{"positions": "rope", "rope_fraction": 0.75, "qk_norm": true, "bias": "none", "init_std_o": 0.0144, "init_std_up": 0.0707, "beta1": 0.95, "decay_shape": "linear", "final_lr_fraction": 0.0}
Each number is 128 + 32 x the weight over its row's rms, rounded and kept within 0 to 255. Layers, rows and columns count from 0. The size above them is the row's rms in percent of the matrix's.

# layer 6 MLP up, 384x96, rms 0.424, rows 100-299, columns 64-95
size [104  87  94  97 118 109  71 106  78 116 101 106  99 102 112 105  99 100 102  98  99 105 120 101 101 105 104 114 102 104 102  99 110 110  95 125 103 116 106 102  89  95  99 107  84 101  95  97 109 107  97 107  84  89 100  96  88 108 100 108 107 100 115  95 102 110 107  97 108 107 107  91 101  54 110 117 103  95  78 106  95  96 103 105 110 102  90 112 105 100 103  95  98 104 108 105 107 110 108  97 105  92  85  93 103 102 106 106  91 107 105 108 119  90 114  95  89 113  85 104 106 117  98  92 105  80  99 104  96 112  96  95  94 104 113 112 103 101  95 108 103  30 117  93 112  48  83  99 106  99  83  73 103 102  93 115  91  94  95  98 111 105 110  91  97 105 112  97 116  98 105 115  87 104 109  99  97  19  99  97  96 106  90 108 105 102 100  95 109 117 105 102 111 112  99 102  99 113  87 103]
[[123 143 167 135 106 106 118 128 110 141 140 116 147 117 119 132 225 155 180 103 188  90 126 135 168 160 131 161 112 137 120 148]
 [126 141  82 123 115 144 103 185 148 156  96 133 142 128 143 151  87 138 132 154  71  76 164 148 131 120  48  93 118 109 132  70]
 [148 136  76 180 135  87 100 150 115 142 158 154 148 130  93 102 138 108 124 167 106 128  94 144 143 163  91  95 158 118  82 133]
 [158 120 109 109 146 128  42 161  88  86 200 156  95 153  89  92  96 113 151 173 182  91  77 168 160 135 114  94  95 105 136  81]
 [154  73 127 122 125 122 117 109  89 126  78 133 137 157 128 126 162  84 198 158  73 171 123 101  94 134 193 131 144  94 126  82]
 [ 96 140 128 166 152 185 123 146 139 109 128 101 118 131 199 143 109 117 159 127 154 115  94 165  68 136 208 130 126 180  87 116]
 [120 191 146 156 147  99  70 112 177 162  97 101  91 139 159 199 100  98  90 147 163 107 133 136 111 147 121 129  86 136  59  95]
 [120 167 144 144 114 178 139 104 115 128 112 151 147 125 170  96 133 123 148 115  92 181  96  91 168 103 150 127  81 156  75 115]
 [157 107 104 122 104 133 141 137  75 168 124 106  85 149 187 119  70  84 144 145 169 123  97 111 159 188 140 102 111  98 100 100]
 [126 179 111 114 174 127 178 134 115 105 161 185  71 155 137 164 178 143 121 137 106 120  72 164  92 131  80 127 121 137 164 160]
 [147 132 105 104 154 181  78  98 107 142 121 132 127 107 144  83  82 164 171 171 143 133 119  76 155 143 114  90 142  92 122 137]
 [106 139 214 141 123 141  76  90  96 128 111  99 121 103 163  85 121  50  56 145  97 118 154 117 116 141 175 105 105 128 162 135]
 [133 100 120 149 129 140 113 154 138 157 118  84 154 110 121 193 133 167 119 159 127 107 126  42 112 102 164 175 180 175 116  89]
 [150 114 133 115 118 118 134  98  60 162 163 100  89 141 165 177 217 178 140 108 114 106 107 132 123 144 149  51 176 128 167 108]
 [137 149 116  89 134 135  66 107 170 126 122 175 100 109  49 146 149  86 146  98 173 114  78 187 117 106  80 179 100  93 146 181]
 [102 113 136 152 165 111 173 165 135 137 143  96 104 106  30 112  84 136 123  93  89 161 115 170 130 152 125  77 163 124 141 114]
 [176 100 105 129 145 153 125 184 134 114 136 159 118 122 132 136 119 119 159  69 155 118 125 139 157 170 165 127 176 151 156 162]
 [160 111 122 106 159 151 210 152 117 125 182 160 137 152 137 135  99 167 141  79 115 132 149 109 138 139 119 110 143  73  82 151]
 [110  99 155 183 139 140  81 128 121 130 142 145  61 151 159 103  51 117 167 137 200 173 123 138 122 117 126  90  86 169  76 129]
 [119  66 128 206 158 126 167 112 130 169 134 159 103 120 112 160 184 122 155 143 103  65 133 140 147 115 129 120 132 116 152 144]
 [121 170 168 175  90 136  93 126 151  75 179  92 179 145 125  83 143  89 122 130 141 138  89 123 141 131 119 195 157  81 140 155]
 [148 142 155 160  89 104 126 147 145 124 215  91 148  57  66 191 172 105 137 113 103 149 163 126 179  48 113 105 136 137 116 130]
 [176 117 132 151 132 110  74 133 151 168 141  90 139  92 121 120 150 130 136 122  67 121 128 137 174 101 130 138 125 153 150 144]
 [ 87 109 100 145 137  95  88 112 150  90 120 105 125 136 121 167  87  88 142 131 164 104 153 113  67 153  55 172 104 202 110 142]
 [156 142 138 110  78  99 109 137 101 185 164 116  33 143 101  74  89 109 167  81 143 126  98  66 111 169 195 145 117 131 124 148]
 [166  91 138  96 123 190  92 138 194 117 120 145 123 131  85 123 134 113  92 107  82  90 164 110 122 127 168 154 122  86 160  56]
 [113 130 145 185 120 132 146 130 130 125 101 139 114  62 139 143  75 130 125 136 105 141  85 137 131 110 117 166 107 150 150 111]
 [ 99 139 153 165 185 152 114 182 106 116 102 161 122 110 150 153 114 158 131 175  78 175  88  55 174 109 118 143  89 127 138 176]
 [149 172 128 172 105 139  85 117 126  91 153 160 161 168 125  79 130  90 116  83 148 146 145 150 141 101 111 157 123 128 137 108]
 [167 144 205 153 135 156 148 139 169 196  80 117 143 127 114 172 124 185  88 150 149 145 157 101 101 108 157 138  86  95 172 168]
 [ 94 124 127 115 155 150 163 109 158 104 107 157 132  87 100 111 201 152 105 133 108 133 129 138 188 186 121 157  91 174 109  87]
 [133 152 132 172 131  60 132 131  74  74  95 153 153  91 175 179 120 109  79 134 120 125 149  87 134 119 204 133 172  93 135 126]
 [136  87 185 167 145 129 164  84 151 121  95 150 164 174 109 119  71 181  95 135  80 134 155 117 182 167 132  91 123  84 113 153]
 [119 147 151 169 151 116  65 105 135 137 138 163  79 128 130  88 109 189 134 153 131 103 186 189 170 142 106 191 161 193 138 154]
 [151  97 108  55  93  90 120  96 121 216 164 123 154 138 100 105 142 123 114 139 120 168 174  99 182  99 166 132 133 151 125 151]
 [ 96 103 158 124 121 143 157  95 136 101 111  78  62 138 130 150 115 127  46  98  90 121 130 145 174 150 153 120 118 129 147 119]
 [145 198 136 146  62 175  75 140  98 169 118 167 135 110 120 157 161 144 115 158  82 151 123  88  74  39  75 165 172  84 145 106]
 [ 70 133 111 144  91 138 138 127  98 212 188 127 138 108 142 194 135 177 155 157  93 145 139 135  96  96 115 148 139  92 157 125]
 [122 185 171 124 139 125 131 133  86 121  97  90 133 160 142 121 102 157 117 152 141 170 167 159  91 164 108 170 121 180 118 164]
 [141 133 167 167 128 103 124 105  97 108 121 119 140 137 101 132 138 109 100 237 121 120 126 126 111  94 135  82 131 121  76 158]
 [145 164 149 123 125 110  97 166 176 121  98  98 142 107 132 119 122 167 122 108 187 116 161  71  92 142 167 111 140 129 157  73]
 [133 152 136  41 106  46  98  56 105 155  79 189 142 159 134 142  91 102 106 146  94 131 170  68 165 113 125 188 130 172 107 122]
 [144 129  87 134  91 104 163 139  99 128  85 117 168 154 111 107 145 131 119 130 132 124 157 136  89 145 128 145 154 153 151 131]
 [ 86 165 183 117 158 139 123 128 110 157 144 122 145 124 180 129 104  98 135  83 127 149 149  79 115 159 164  89 108 124  52 109]
 [112  54  92 138 187 108 142 138 145 198  89 162 163  82 124 125 158 122 115 144  95 137 122  64  61 158  96  88 181 136  99  94]
 [129 151 137 115 139 132 133 103  74 141 106  84 136 107 144  98 115 143 220 116 143 123 132 119 148 141 186 161 109  86 123 102]
 [ 40 138 123 111 116 118 123 122 140 126 160 162 173  53  81 165 150 140 183 173 141  92 102 146 106  92 160 170 137 110 188 150]
 [168 111 130 155 145 137 153 133 125  70  94 146 157 149 167 129 155 198  65 160 156 212 123 121  57 102 163 105  98 162  86 129]
 [142 105 122  89 154 139 115  32  90 116 100  70  93 194 154  91 190 139 130 131 187 162 184 180 142 163 134 122 143 144 125  67]
 [121 100 109 120 120 125 186 114 136  94 140  87 156  58 170 162 116  80 103 133 144 163 111 108 128 131 112 107 106 142 148 144]
 [121 124  78  99 168 168 104 109 221 131 165  78 139 126 102  79 100 117  82 165  82 122 120  97 145 110 133  83 110 165  40 136]
 [117 147 125 147 119  88 117 119  90 100 140 157 236 119 163 116 165 138 127  81 119 118 131  77 148 109 129 128 165 109 172 193]
 [ 63 142 151 156 129 133 127 186 133 142 138 118  94 102 151 152  66 123 187 113 133 194 106  96  64 149 135 122  81 164 122 204]
 [188 139 186  86 127 136 174 125 104 128 153  76 150  67  81 105 117 156 133 116  53 116 144  70 140 157 198 147 132  93 135 164]
 [ 73 199 158 125 147 125 163 120 149  69 144 112 107 149 141 156 117 124  80 109 160 126 130 129 121 150 123 144 138 148 111  78]
 [126 142 149 134 156 120 131 122 140 116 167 103 124 155 134  76  94 133 199 163 187 152 144 130 200  94 111 156 159 176 154 143]
 [111 133 115 100 164 147 127 138 150  92 112 184 139  60 126 144 116 132 128 119  68 116 122 100 154 181 117 143  68 128 105 129]
 [102 144 172 124  76 151  94 117 119 161 148 179 109 108 165 137 170  77  64 132 118 112 129 141  95 167  97 199 126 133 173  84]
 [122 143 126 108 146 150 123 141 143 156  95 125 138 161 162 186 120 124 132 112 107 133 148 162 130 127  45 107 139 113 138  88]
 [174 126 117 148 138 141 151 126 150 163 194 124 154  90 151  95 152 145 168 131 120 128 142 103 116 124 127 151  88 105 186 121]
 [129 141 181 150 142 143  91 120 133 148 116 164 132 138 142 109 145 143 101 186 128 149 135 161 163 131  55 124 112 131  97 108]
 [ 78 128 122 129  97 155 127 104  80 120 134 179  76 154 210 119 144 119 153 130  84 123 144 159 141 143 169 159  96 147 175 144]
 [124 115  64 198 128 122 139 164 119  88 161 123 141 148 175 144 156 171  93 131 143 179 160 126 141 120 192 160 117  97 143  54]
 [ 87 148 121  88  89 116 178 111 191 120 134 173 129 194 142 214 125 171  65  71 129 160 136  85 150 109 100 117 161 125  87 177]
 [145 176 164 121 135 128 112 166 165 120 124 153 136 171 142 140 192 118 158 132 152 159 109 110 110  66 105 151 154 126 113 195]
 [ 63 133  78 175 104 116 204  81 122 150 164 119 183 120 101 123  93 141  60  92  83 145  94 135 145 112  87 102  99 155 126 104]
 [130 128 108 196 175 180 156 136  86 194 135 140 129 136 182 139 125 154 141  94 132 116 134 151  85  80 117 176 140  96  88 163]
 [144  78 142 119 120  81 128 167 230 101 117 148 112 125  92 164  75 153 153  67 118 134 103 194 145 181  84 129 109 132 145 142]
 [157 157 127  95 160 178 131 114 138  74 187 111 123 144 137 135  95 162 126  94 145 172 111 146 113 134 125  80 104 135 135 160]
 [ 85 145 131 206 133 139  86 103  78  95  98 124  81 139 137  82 125 150 130 156 138 120 178 153  97 110  74 151  76 164  79 132]
 [ 80  93  86 169 126 173 155 192 110 103 108 159 124 128 137 155  89 119 120 117 139 176 174 160 154 122 100 102 155  79 164 151]
 [ 82 195  55 144 115 149 159 126 135 150 115 122 125 179   1 127 110 147  88 149 169  93 137 124 166  96 161 116 162 119 107 129]
 [160 171 160  93 191 106 103  80 168 129 122  75  96 117 177 120 141 122 158  85 116 141 192 140 134  97 142 189 162 148  86 109]
 [120 136  63 138  82  98  87 162 123 205 167 134 172 155  77 138 109 128  96 101 125 148 193 106 107  82 133 144 138 116  90 147]
 [ 89 209 144 113 149  89 177 138 172 190 153 101  81 121 184 115  79 154 145 172 102 191 104 151 100  70 188 106 127  97  84 103]
 [115 125 126 169 164 198 161  61 121 106 140 125 101 136 126 145  94  68 107 150 190 105 130 153 169 138 129  74 168 136 126  80]
 [124 116 138 135 116 166 146 127 132  96 148 130 141 160 173 123 154 141 115  89 153 120 126  70 162 148 171 112 195 109 131 162]
 [ 78 110 125 143 111 127 146 148 126  93  93 112 140  96  92 132 103 172 121 133  96 141 195  80 105 127 102 144 169 149 126 121]
 [137 109 127 143 117 131 145 165 101 141 118 116  93 181  76 160 159 160 134 159 148  66 159  92 114 106 176 153  98  63 150 128]
 [ 90 135  86 112 137 144  82 175 122  88 162  74 149 115  88 153 186 143 143 115  84 153  91 174  52 131 136 169 102  69 197  99]
 [122 107  90 176 109 165  59 118 127 158 116  99 146 114 143  96 140 119 115 140 137 138 123 116  98  63 115 114 161 117 155 142]
 [149 162 148 147 144 146 116 110 131 118 109 201 137 158 140 179  72 218 141 147  42 137  96 158 130 191 146  89 119 118 138 143]
 [121 101  70 115 128  20 118 160 119  95 166 103 130  81 179 147 159 128  80 127 136 120 100 114 164 100 143 162 132 154 107 113]
 [140  94 106 178  78 128 185  99 153 126 181 182 126 115 176 127 118 138 186 155 117 121 146 125  88 166 176 106 111 218 119 183]
 [152  96 135 130 111  83  79 131 145 144 176 125 158 124 140 123 132 138 167 113 137 203  75 129 134 171 115 134 151  55 132  88]
 [116 165 123 165 112 158 141 199 130  77 119 139 113 136 135  78  93 142 125 175  78 114 137 179 121  76 161 125  51 110 113  88]
 [129 124 108 145 119  87 116 147 140  97  73 145 135  83 136 123 155 169 129 122 129 147 144 159 141  80 122 116 159 126  77 174]
 [149 135 118 114 134 157 139 123  74 150 131 127 136 114 166  69 130 114 178 103 105 145 120  36 134  99 178 151  84 153 110 166]
 [135 158 125 152 119  95 194 140 148  54 148 120  99 114 136 131 155 123 126 143 127 123 116 174 128 106 136  85 150  77  68  80]
 [138 126 145  97  91 176 103 138 100 144  82 147 164  74 141 127  96 162  84 111 137 127 113 161  88  97 124 159 135 181  99 127]
 [139 147 184 110  95 155 122 121 120 129 129  69 116 119 106 156  63 181 111 107 176 152 115 150 142 139 105 107 127 160 155 132]
 [139 145 120 154  56 150 133 162 149 108 122 112  85 106 121 117 150 149 109  49  65 147  79 153 109 122 102 127 154 112 118 147]
 [134 158 143 136 181 115 143 161  80 101  86 111 119  84  94  94 132  99 101 105 117  85 133 115 122 154 181 102 137 138 147 120]
 [ 94 142 134 116 167 126 131 143 130 107  96 154 151 160 114 173 159  92 119  23 143 141  99  85 201 114 118 151 175 132 126  80]
 [105 111 109 137  99 106 201  73 149 100 120 176 177 144  52 134  75 119 174 174  95 142 138 168 132 140 171  94 117  61 119 186]
 [119 162 147 137  93  75 154  94 191 108 161 132 122 100 128 157 149 162 168  77 164 127 136 152 138 103 176 115  96  74 176  67]
 [208 152 111 184  71  83 104 118 122 191 104 126 151 161 132 155 157 102 114 135 102 130 174 134 110  94  84 151  94 122  74 182]
 [ 92 158 133 100  63 181 157 136 110 117 105 113 101  92 102 176 130 162 154 164 112 157 190 108 176 150 128 145 150 121  91 123]
 [151 141  85 118 121 163 123  91 120 130 137  93  90 132 131 146 196 139 135 145 181 136  96  98 138 185 151 115 132 153 155  97]
 [111 150 105 153 190 158  97 141 102 143  86 111 164  84  90 117  85 187 112 150 108 103 141  61 100 156 163 111 159 117 147 115]
 [147 177 117 138  98 145  42  97 110 180  98  96  79 175 211  73 133 106 122 133  91 132 105 176 178 156  97 150 114 141 160 211]
 [137 153 161 153 105 131 177 178 163 145 160  97  85 127  95 138 100  81 106 145 178 134  81 153 133 122 193 168 168  94 179 157]
 [154 137 108 130 128  82 140 144 143  82 104  97 106 135 133 170 163 127 123 176  84 101  94 161 169 173  73 147 126 209  89 189]
 [ 80 148  89 127 186 149  95 142 157 125 149 133 100 176 151 136  43 132 140 146 117 155  97 149 120 146 163 163 100 115 103  78]
 [112 117  82 127 104 126  88 116 103 147 148 167 109 194 164 195 120 132 214 147 125 171 150 195 147  96  91 123 103  49 166  62]
 [129 136 176 165 119 190 113 181 154 120 141 117  99 109  85 156 151  77 127 126 166 146  82  64  58 127 158 127 126 131 169 123]
 [128  92 157 164  90  94  91 118 121 120 177 143 142  55 162 108 114 139 142 155  98 153 150 111 104  90 107  72 113 110 166 135]
 [163 120 165  88 131  62 162 148  97 110 138 139  82 146 111  81 166 114 150 113 226 157 167 129 134 104  78 141 133 135 139 152]
 [144 136 134 117 163  99 168 117 166 115 144 136 153  59 132 182 147  67 131 188 137 149 124  88 104 106 115 110 128 128 158 141]
 [192  87 106  89 115 137 125 140 126 133 144 157  54 125 132 134 119 112 147 123 132 121 145 109  85 110 150 113 126 175  40 126]
 [138 172 150 140 142 137 119 152  90 145 114  90 120 114 185 156 108 162 136 125 144 103 124 162 135 135  94  93  96  85  86 141]
 [123 119 121 129 106 141  82 105 140 138 147 144  35  92  82 106 109 172 135 124 111 104 122 180 123 176 115 114 127  80 155 105]
 [161 159 153 140  37 155 138 128 149 131 139 175 151 105  60  69 122 129  98 122 133 134 126 170  95 139 146 123 121 171 132 103]
 [173 112 134  95 148 120 121 157  70  95 165 125 135 167 182  73 161 162  50 158 109 108 176  87 115 110  83 129 135 124 129  90]
 [ 73 188 147 118 162 175  85 117  88 107 119  95 175  82  82 113 118 141 100 153  98  71  75 169 145 140  69 160 167 104 177 121]
 [135 131 154 178  96 103 145 147 114 145 103 146 104 149 113 153 127 101 165 158 124 155  88 179 158 164 123 147  74  80 145 162]
 [137 111  91 128 179 137 103 125  77  70 136 127  86 116 123 160  83 208 141 172 141 141 106 116 163 101 116 120 120 121 100 131]
 [173 168 139 103 112 104 168 139 154  80 178  93 138 136 105  41 147 126 128 148  90  70 152  79 171 168 194 110 154 197  84 147]
 [149 152 149 104 177 113  52 166 107 113 134 171 146 139 124 163  83  94 189 173 113 159  81 143  95 146 115 152 109 119 135 207]
 [ 95 116 112 159 148 194 101 123 113 116 175  73 110 122  89 101  82  60 144 128 125 142  84 135 139  92  80  94 118  52 107 138]
 [132 131 138 145 157 156 162 123 175 144 166 148  82 164 118 112 101  90 149  94 125  99  52 152 119 176 122 174 148 190 161 166]
 [ 96 106  62 176 137 191 129 145 142 185 141  87 130 122  92 166 160 180 167 116 153 164 109  77 147 127 141 117 112  99 131 105]
 [165 138 111 144  87  92 178 105 135 153 115  17 166 161 111 106 133 138  94 104  55 158 101 130 174 109 167 149 123 116 147 127]
 [169 121 160 126 130 164 146 123 180  70 167 110  98 134 150 102 102  91 183 107 101  88 115 152 151 132 145 137 114 140  68  94]
 [170  85 179 141 141  82  77 123  98 121 120 147 115 132  95 185  65 113 139 157  60 133 116  94 133 131 152 116  91 124 159 144]
 [141 148  98  91 143 136  99 106 131 132  94 128 107  89 108 117 101 136 199 105 113 104 150 176 140 157  69 130 127 122  86  86]
 [147 120 124 144  96 107 173  91 134 148 148 117 160 105  81 140 110 125 123 121 113  66  48 142 121 165 155 118 150 157 126 142]
 [120 179 111  91 115 133 129 158 113 127 120 203 155 166 133 148 186 111  82  76  52 101 110 150 121 176 109  64 176  98  85 107]
 [108 138 174 155 137 118 114 118 187  88 132 103 131 136 127 103 120  85 148  61  96 125 182 151 173 130 169  96 163  48 125 111]
 [106 102  87  84 148  86 160  80  90 134 129 128 132 144 138  82  63 178 134  81 163  98 108 106 114 130  51 176 147 151 102 174]
 [177 117 224 167 148 133 144 127 170  81 128  82 106 152  95 117 112 108 122 104 111 124 143 118 178 142 155 125 132 124 142 151]
 [149 124  88  55  54 116 159 154  90  97 121 132 145 132 176 117  41 127 150 108 141 130 141 172 120 162 163 105  56 144 148 137]
 [ 87  97 115 180 124 131 144  68 126 145 130  91 110 144 170 141  95 108 119 153 159 136 147 106 149 191 108 168  91 154  79 137]
 [178 222 109 152 131 117  70 157 114 146 100  91 159 164 136 206 100 113 195 164 101 144 131  91 165 124 139  98  72  99 136 139]
 [170 157 136 169 106 109 171  88 161 106  74  91 181 101 155 123  87 179 102 126 154  57 177  84  94 219 175 103 114  91 144 101]
 [113 144 136 152 140  82 116 118 129  94 115 185 162 116  91 107 157 136 118 138 128  95 111  86 137 117 175 190 162  82 128 152]
 [145  94  93  83  73 134 178 152 134 153 125 129 116 193  92 187 159  79  97 133 151 103 119 121 119  88 136 105 138 147  64 183]
 [126 169  94  65 137 121 133 207 121 160 133  67 114 126 184 184  93 147 147 123 134 160 181 119  99 130 178 176  62 164  97  87]
 [ 83 110 176 125 131 138 175 133 144 109  81 159 154 105 125 140 167 170 141  96 157 140 177 123 134 149 176 146 159  63 157 203]
 [102 111 113 136 148  76 140  57 183  90 147 126  74 139 154  71 123 110 139 127  94 166 137 131 104 103 132 123 105 140 116  83]
 [129 137 156 110 113 121  78 155 116 158 114 179 101 170 119 109  99  96  37 115 102  50 165  92 177  95  96 136 122 100 148 155]
 [133 170 145 108 149 114 127 143 138 122  89 119 136 146 138 107 172 100 128 170 134 136 119 137  93 158 176 102 119 158 108 121]
 [149 149  90 169 138 105  82 120 117  55  69 109 118 120 115 126 145 116  94  71  92 131 176  93 112  99 122 122 103 100 104 107]
 [ 39 123  90 154 113 144 157 156 129 140 112 114 189 155 126 164  99 159  82 168 140 143 151 120 110 204 100 143  87 161 145 110]
 [ 98 151 152 146  99 129 112 140 102 152 107 201 114 147 101 106 145 108 167 168 167 173 101 144  90 108 152  70 147 172 122 149]
 [101  66 120 159 141 107 126 127 148 111  90 151 155 109 130 128 137  73 130 123 104 176 147 134 101  52 181 126 187 103 131 118]
 [104  89  96  70 122 132 106 142 145  77 116 161 121 109 123 123 156 132 151 113 154 103 149 139 123 128  94 130 139 141 132  76]
 [147 121 102 137  80  55  98 102  78 173 120 108 183  96 119 189 126 229  95 116 130 144 120  97 102 116 124  77 118 118 108 157]
 [111  94 168 108 107 100 166 109 152 202 165  96 134 141 135 119  28 151  83 147 144 208  88 145 114 154 131  60 146 130 102 113]
 [ 95 112 103 104 167 179 144 168 174 137 106 116 107 127 112  61 123 121 149 104 109 172 114 111 125 153 135 134 110  95 109 115]
 [148 144  72 139 144 108 175 144  96 182 159 124 142 108 102 186 157 216 153 118 112 139 101 101 186 107 146 135 139 119 118 210]
 [207 150 116 114  77 160  95 126 101 147 127 127 127 142 116 121 177 163 170 112 210 177  83 142 138 134 195 147 129  45 115 134]
 [150  65 159 143 100 126 125 112 119 151  67 166  30 147 126 116 159 187 123 120 142 110 131 104  69  88 180 139 148 188 116 150]
 [150 185 133 110 200  80  94 107 156 135 128 146 102 127 148 174 138 154 129 122 183  96 104 150  82 151 135  67  59 203  82 148]
 [127 125  98  99 120  89 143 115 115 142 137 156 100  82 164  37 166 114  85 140 179 132  88  79  75 134  99  88 133 103  99 162]
 [155 176 145 131 147 138 100 158  76 133 144 123 171 165 127  92 107 127  86 147 185  82 129 113 157 150 149 129 145 156 168 157]
 [102 127 243 108 116 148 140  48 133 183 142 120 137 120 177 120 133 163 137 156 139 144 128 116 112 123 101  94 131 115  66  63]
 [ 51 169 107 154 133 136 134 130 116 108  76 103 148 119 125 106  94 141 156 123 169 109 147  83 148 160 119  77 118  77  97 130]
 [ 76  99 146 147 108 147 132 146  48 115 189 103 178 163 166 101 106 127 124 129  99 116 169 153 110  97 120 103 126 164 185 154]
 [114  94 181  94  69 150 106 111 173  83 150 130 169 107  91 113 114 194 187 115 159 123 133 145 127  86 124 127 153 103 129 104]
 [152 105  92  71 148 154 146 143  59 157 176 144 129 151 194  91 139 100 141  76 143 159 193 110 171 175 148 120 153  66 114 154]
 [113 159 106 139 100 112 128 224  37 166  81  89 136 124 137 166 121 148 143 125  89 116 127 131  98 140 139 176 156 150 124  85]
 [142 116  87 175 158 129 178 119 209 100 138 129 113 129 140 134 135 146 143 113  87 113  81  91  90 114 144 111 151 132 175 144]
 [105 155 136  88 126 108  66 133  95 142 140  92  85 166 121 178 107 148 174 132 143 123  88 135 197 197 133  80  97 145 126 142]
 [108  92 163 124 124  70 171 191 169 106 187 142 115 133 110 127 133  92 141 146 173 181 134 138 115  96 113 103 115 168 134 182]
 [156 137 142 178  94 187 118 141 149  94 147  95 158  91 150 117  98  57 166 102  97 158 110 102  90 103 124  90  99 167 107 104]
 [143 100  81 154 120 135 171 172 158 119 130 102  93 156  69 165  92 170  57 115 183 152 139  91 103 124 150 120 104 138  99 141]
 [134 114 117 145 138  95 137 110 188 198 131 184 120 137 145 171 122 159 108 144 133  45 120 112 129 165  82 150 120 152  73 103]
 [102 126 142 159 128 137 131 111 122  41 118 147  99  64  94 177 134 113 113 130 100 107 101 113  78 106 154 115 124 135 146 148]
 [143 148 129 166 163 193 110 104 136  91 136 126 159 123 171 127 109  97 124 151 143 127 140 186 163 137 110 181 113 107 156 137]
 [108 117 112  81 136 108 157 101  88  79 170 121 126 150  53 135 121 118 109 163 123 169 219 121 203 121 150 127  88  88 131 119]
 [ 91 161 137 158 127 111  88 109 162  74 209 114 144 178 107  67  90 128 139  85  96  90  87 173 160 121 136 191 127 120 163  77]
 [129 135 127  89 137  85 165 117 137 113 115  85 119 110 122 169 160 147 128 113 124 155 191 143 206 116 137 122 124 108 144 108]
 [108 108 121 122 107 143 110 185  23 119 111 118 187  79 106 112 123 112  85  52 136 103 134 138 129 166 134 104  73 143 102 142]
 [141  80 188 156 176 150 168 107 133  76 172  97 118  94  99 166  99 152 143 128 154  91 119 169 138  98 167  87 123 115 203 164]
 [154  98 108  76  79 164 133 113 161  94 158  83 115 125 132 106 131  88 154 142 117 164 110 123  85 128 170 111  79 107 228 118]
 [125 147 174 156 111 147 136 155 155  71 160 134  94 128  57 156 149 156 136 144 129  79 126 147 103 136  73 150 157 134 175 142]
 [144 110 123 170 108 125 101  98 148 130  78 126 162 161 119 108 119 102 108 117 146  59 132 163 198 169 158 103 128  43 108 122]
 [ 89 143 175 210 150 156 123 125  98 127 118 150 136 109 109 176  78 146 190  96 146 106 157 108 147 128  84 115 138  93 170 181]
 [ 76  88 149 138 164 212 119 131 185  75 132 106 123 129  96 110 123  78 150  60 154  90 103 163 135 175 154 122 143 129 148 119]
 [142 172  80 111  53 148 157 114 145 147 124  92  80  70 122 107 114  98  97  85 104 172 151 146 147 135 110 143 107 155 162 134]
 [137  64 125 145 120 108  89  90  70  97  86 143 134 165 131 174  92 136  78 124 147  98 152 128 112 157 124  96 146 116 126 152]
 [148 116  72 118  90 192 119 136 155 135 131 118  86 161 159 100 110  99 148 184 164 101 150  46 133  97  93 143 139 103 110  95]
 [136 112 145 107  57 167 197  95 177  87 156 139 149 142 194  92 158 198 106 136 121 132 171 177 115 127 158 117 141 172 109 103]
 [ 83 126 143  96 127  83  69  86 140 144  91 149 119 154 185 163 162 131 140 129 100 174  99  80 113 105 133 115 113  96 156 153]
 [152 136 115  67 138 112 129 153 156 141 100 104 101 127 165 144 131 118 174 100 144 209 153 194 129 120 156 177 129 153 141 146]
 [106 109 119 144 181  96 120 148 111  85 132  64 104 181 103 202 109 121 143 182 116  96 163 163 122 180 101 101 153 143 128 157]
 [150 132 113 121 117 145 137 109 132 134 116  87  90 122 134 115 116 142 128 155  90 152 146 123 149 137  97 101  96  75 148  60]
 [116 142 109  84 105 127 150 118 145 178  95 145 129 155 135 126 164 118 115  97  92 122 169 131 136 212 153 145 116 161 149  63]
 [108 105 108 139 209 154 162 127 139 133 161  86  90 126 118 111  76 158 132 143  68 162 150 152  87 164 123 113 152  94 142  91]
 [103 127 118 139 112 119  82  78 139 122  64 139 102 133 181 135  98  63 146 140 137 160  34 139 159 150 129 100 119 153 127 131]
 [116 171 121 174 143  99 151 150 112 179  89 100 139 133  97 147  45 128 175 172 144 100 114 187 162 116 169  69 119 129 106  96]
 [125 143 134 125 119 199 116 105 142  96  84 111 120  94 154 112  98 145 134 115 128 165  84 163 117 107 124 149  84 162  90  44]
 [ 95  91 162 133 163 105 204 120 120  92 137  90 141 109 100 191 110  94 196 162 127 167 119 102 164  61 148  83 135 120 149 129]
 [118  99 110 196 135  97 130 102 150 129  86 134 127 112 110 154 121 104 147 134  89 118 134 151 170  85 110 118  58 122 126  82]
 [123 112 149  91  73 124  75 144 144 129  95  92 100  72 151 153 171 101  92 161 151 125 152 141 159 141 143 135 115 189 124 116]
 [173 120 122 157 140  79  94 144 155 107 183 119  87 114 100 134 109 133 168 150 129 130 140  68  86 102 188 109 141  89 142 139]
 [127 107  63 153 164 146 138 100  82 147 100 137 190 131 120 129 121 111  96 150 129 139 118 149 109 178  87 158 116  96 138  88]
 [123  95 139 185  68 131  79 158 129 132 141 121 129 150 143 113  59 177 101 148 127 132 110 113 142 165  97 155 146  77 153 143]
 [169 155  44 122 140 100 173 123 166 100 112 158 141 108 132  92 156 109  99 156  64 138 150 112 100 129 123 144 136 102 210 105]]